config.toml
d_model = 64
n_kv_head = 1
vocab_size = 8192
activation = "tanh_gelu"
norm_place = "pre"
positions = "learned"
qk_norm = false
tie_embeddings = true
parallel_block = false
init_std_o = 0.0134
init_std_up = 0.0625
init_out_by_depth = true
lr_head = 0.0122
doc_mask = true
Each number is 128 + 24 x the weight over the matrix's rms, rounded and kept within 0 to 255. Layers, rows and columns count from 0. Numbers have three digits each.

# layer 4 attention value, 64x64, rms 0.13, rows 0-63, columns 0-63
174161102131135116080130160108175092142141114133110130135106153099109100118140137116088099156149102148152105131115123102114164129156105099139131127146136176110122138136116151138141178089175168
116128114150172132170075084107146150108117114135124084155126126118158200095110159126166147096117171170136157115114124098147136109108108160136129122101139126096111108050142086118076149174085126
145147107122123115106168141128102117134173129130186130119093141167095086140112141112114097146102131158128083105138113093127177116124118119101128136124117187149106119110096126150151125162159133
109110136102119114102167116159094126127148147158167145124153096190126132120108172152206108103098124114124118092137108142112164127122138109089131147141130135163125106130103079156109122147163083
141175094098150141111167084140099145140171127093216106129086095156122123075125132107086150101131137172084116099069119095142104116132108136126121154144172184190165133107121148124109141146110104
140119130152138131162098150100108147132134150153116131132172105110176161131135115127187135101135106090152153139104144126138119119100125101160111165139188075114140112141131081132108102112152127
117130113136139125106105147149124119152117162124110115152138149112149121141083105151141128140150114139156175114118136138150166109153136086149123159131136182108167117122113055121072169117134115
099117146097119137128149066167100147106117107118153102110129104169137158105127147153175151090106154170104147102121119133126105105103144168096138125105100146157140128093108116112101106180090092
145119178088129122080180125137147111110159090121108122114085154135079098130129127165108109169128129146135129162131125105111129173115109150059150097120071153125134152126091180138138132110119155
151114114121087132130114107146126147166139127108126111142102110113119081143154113143111149118105133154136103111119111111137146141132109151126121120105087138144119135156137114122112121146155140
114142134137082137181137113152124140107149129122175142119131122167135122125121135114081138108134132080078101129162118149116110092130130147109120099139115104168118108144168170115172100143106104
121138120147091149148105182148184153149114144114116136131151132089154125128159115113090123109144085122116123151097145104135096117140106092146111167138145122174164131134165152131123156074143140
103152104135099115140138128129123132146141111121159135124150128158117104134157150106102101116089119140132123084134123113109124123130137140141125145116088121158111129134137135127131105172135111
152126139128072130119151152147111121124143128130097116171137090125117151151133167184170112132120117134163146112107120122136187106125090106142126161076101135140106110125085092152092122151163125
109144097137111163150107144116139163127176119109137131116120137111120134113119094109061150131155108105120150157077126111146079118130111120130120128117147153150149136100153154126125146100097121
166117102112120114086171169123088094129160138136191133109105137175103106123146143150141096127129134126110096121147103111115151117110139103062112145154167165179120114152096130146165125133156125
149117102129088132163113086124093164113100114129108121129127087099163148140137142129168142125129138087148126151148122134148141140116130180119118084092117063122107125145112102110121081142127171
122151133138080133169124126142099134107118113157139135134153065137120169103135143138151143110100136111133137104127120148122148096140133131138117133091079091136101130114130110136121109173143078
107101083121159137133109105126094151116130151138141115114183099127154176101121140112196167099131141106103181119105143148165095129160144130148124117125173117148153126118122093119107109119119109
114100189109115142127140093134132132109140094104097105147112100083089177093132095162106165128125161174153170127086140143138102140134084163102140133080062139074134160103105136124134148170064111
149141106115150121079114134106141129130131131119101106117072114135167121128110105090132118162158108161162136131124110105154163146112122122116124099134157180109141123098098092108125158118179180
093143144126121137156144104147145124100157113113150102129098137149115143119119159104118142107111166162083126106103136118108109095131109148107148127108098177136114133083125135131153145152079102
136144064153102139173101123121150165123148120115169137117098123113148128124155164083061118124138122129089068131133127109121108097141124155126101111134109105156122143127172160119165129137114131
133123132114078135158116130147115144135163110119156122136110140135114154138143163139127141120099166083100090110133108133129109102138125162102130099109092104129109122126148141141131117140094101
130180131109176133116125107106136153133145121087130108125094124083138185079131103101107121103136120177143149135085140096132108146124104138133122155113184168121162136073119140120104176133109132
116121117120140116120128137116080110150133152150139138129153124170103120167100118145180123151102144113160142123123118162146137161125138095117128133137127121103143126143110075145104097136146103
144148151136155130101121130130186128121090108116095125117129152077166155084146110124107141107157085161119150160117145094126133141128106125156134137120159139128138142119114140113127158092120163
134151094141117115149114148126158133162159129137138142131110114106158096129168140081088089117128085130115081119133127088119110111128126113162118132134159111157127102177169161124153165090156135
085132110130129148158124143136118126106122137118138118135120156171073098178092154135119114156120169133105116106142130156117113108143160133120131116112067150137112137074130120130141095176103106
097112134142096165181103114129133160103110124153082119117162105094169185145126107120152133116132117116146178150130160143109107118104089147137124090087116074118130141122128127104147117114119142
147092112089143125089161097114100145108113105122120121110106135125091092110108125167127155171159136111144154158139114124167141173111164164067131087149131131122158139117122105118123122116107168
095104135142125139158105170120140130154122155126112154121151139113157099158123080098128135142140110100129136146148157141109110135104149108139124136152147096118161125164149142112148133083131110
100101179104134116129162112143098098111143152156145140126150109186110112152084156178175139130117161121126132094141116167129119111104161117098144116109098126120112126118115107138143104159091086
175129125086170118071179107121093113110157127107187110106074157168100136095116131126130133114148144174106106125123101109150131127121140146052129116118168199154126121089070127120151120177117150
127115142173056138181109188142136124147152133115109143153130119105145141169166132139134101107096128101146103123139129126098139100112099110140112176103107076142089112176150142149112119124159117
137142121100147101099137087124115123169151141128153111119096101154135121112122153139158105107080141162144104086130103132120162150116122132152129135124142159128116119131114122136123135173168116
139095085114103087103140155149126097173161125138161147114131119152112063135143163125133075130098109151169081078159088112127178148101153119100136117121093149151119134165132146142128142154194139
120114151129110134100128132147164134115141108121123110123099158090127214111159117121111159109133130138089144133102153114132097133144095132117137136139122138129152148098134154137144186104102134
158093132089162113058150124139098107147128149138129129118110122132111104138115121158174112136133116143152155129135112109153162171127154101101135145159173185128160128131113095141102154105154142
177096155099112124113148103135122123140148124101126118122056131112113084134146131131104117124129143130141085142143114109106136162093125170079125097146119112117113130151117158115143121125130184
132164089140101149156119154153108148131122134113164128100121144159157116161134146119117119109113134090080080120180123137105137085139157131102104139149134107184114104162140145130161090140168114
152093098127143109097106128106137127144109137135099132129129134104130074159116121130115112175140113139200129135136133110149180167123140128152139100136116129068141137145118098131124148090157164
115132182121158127104154074124124116114124112121118114130112158158100114140076159153139123149121156154141119119153118114110154124100139153100144108105097130097093115089106125130114128170082127
143124141137094130161099132126155128133134111126101103134099109112126181122173159138134146099079165130114113109112123131094110116142082154133125123100114100119093121123153137131129113162131126
140144140087100126114170093145038149164167138124176131130104082153117155106143140155180133094101133127123114116090108132124107128131116136112110174106170103162146113142107121142099089165151107
136176124176122147160103148102151131134141112114111138151160136085115119115147122122087143146132116122141138145096148123116110101160102126168129148127109156128108139125157167120132121108084112
125151093143105129146107144147110136145121139132168154119164099143196124140139140109160107093126087112104110121150110111129140102132151102139108142135181104180141102174153130121104105127180136
117111096119163109130125119098164115097108120163134107119125120145123144105126164074180115125107156179140097098149129106097140133089133151140144095097116132112100135089120118129154130151163134
169139150124131112105150154100147131144159132128124149102078137107155134081159100130102113106145095126116120159110126107129150160104095118107109145153176106138136119127113160133144149086171169
170151138157142106119114171126159098137135134153117133144131129088155214102127148135121142125127119107135133120114132135117155110137083087145124147132147130101109128143128116151131186102128137
147145113140112112138114149129163119152153115134145124165121112130123176145153165103147101100089122165146096088119116085114137108104102116159133171087150126128106101135135138151099148159161135
091148187134077139150116081183093151159137131113119127142132097111160186122138126173131168077123131098107151114112122171123093121131127132127119141122124103142135112167156109125099142148086097
104142110129111153121132141152131145123109142133124133127165123129149124149114111128145141125156090106116147139117145140145112113141133087149120132141171133162157118139107121128136134092143130
148155193085158128060192080135115112117155115120137122093090144153082143096132115164136129114125133157113138121120128131112107168128119142070136123132125150122130154107077168135126134162113134
159144065150088129127131132123098130109124115132114120169149082134101147159117189139145113154114134122165128106134110115142215105146125129143118134099098152151091111133116073143099121161166160
143106081151132128148085128105167142135091131135099134126164137088164105173128113101102122125154106124168148141147145123138131145120136142154141093113138102108138133157119121112104114098139169
148133068137116137129112127118113158122089139123140110131143087157179121138127153104169127107122122139111102115163106102158182103120132140124110119111157125164103089118103092118103101158181156
170141145116177119101115120139122120137087136126115120142139139103140168146149124148167121121117124136120142123131133118129161143145111119141115141120160117109106104132096097124119123172148172
104117139123121108131124143148091111125102158144134124139173127164131141167129139156190128136104137098133137103139137164125100130129147097165131145131141111121138118153125097142124096156128087
102137094104134108087115125135169115176145127130157104134130115136124153086154157105167114094103112201140138099070124096127101128150123105173150149104149202152160114073127138133117186120165078
087137131118133128151130102102152134126124113122157117124145134155115109114146134091107126105117143177081100139137121114099092130128141155121142133122126117164105129108145171127176105119115102
108169140151099124177098144122131152156161143127098165150158101103154157147126102134109106131138102118171144143089122128131113137106126118190124142077134103124125137130158138127085115119100129
093144096131134131145132153140144123123137124135177148120153133189126103139137147088105107120115118143090095094125130130097095095136152102129126143125116139192126110126134156135169122133145077
098115060137131148156129112127108147105100132115153139120155117157152096131105143110124136131162133088099132140137126149142125114138155138143118092143130119173148119133149110106133089102122118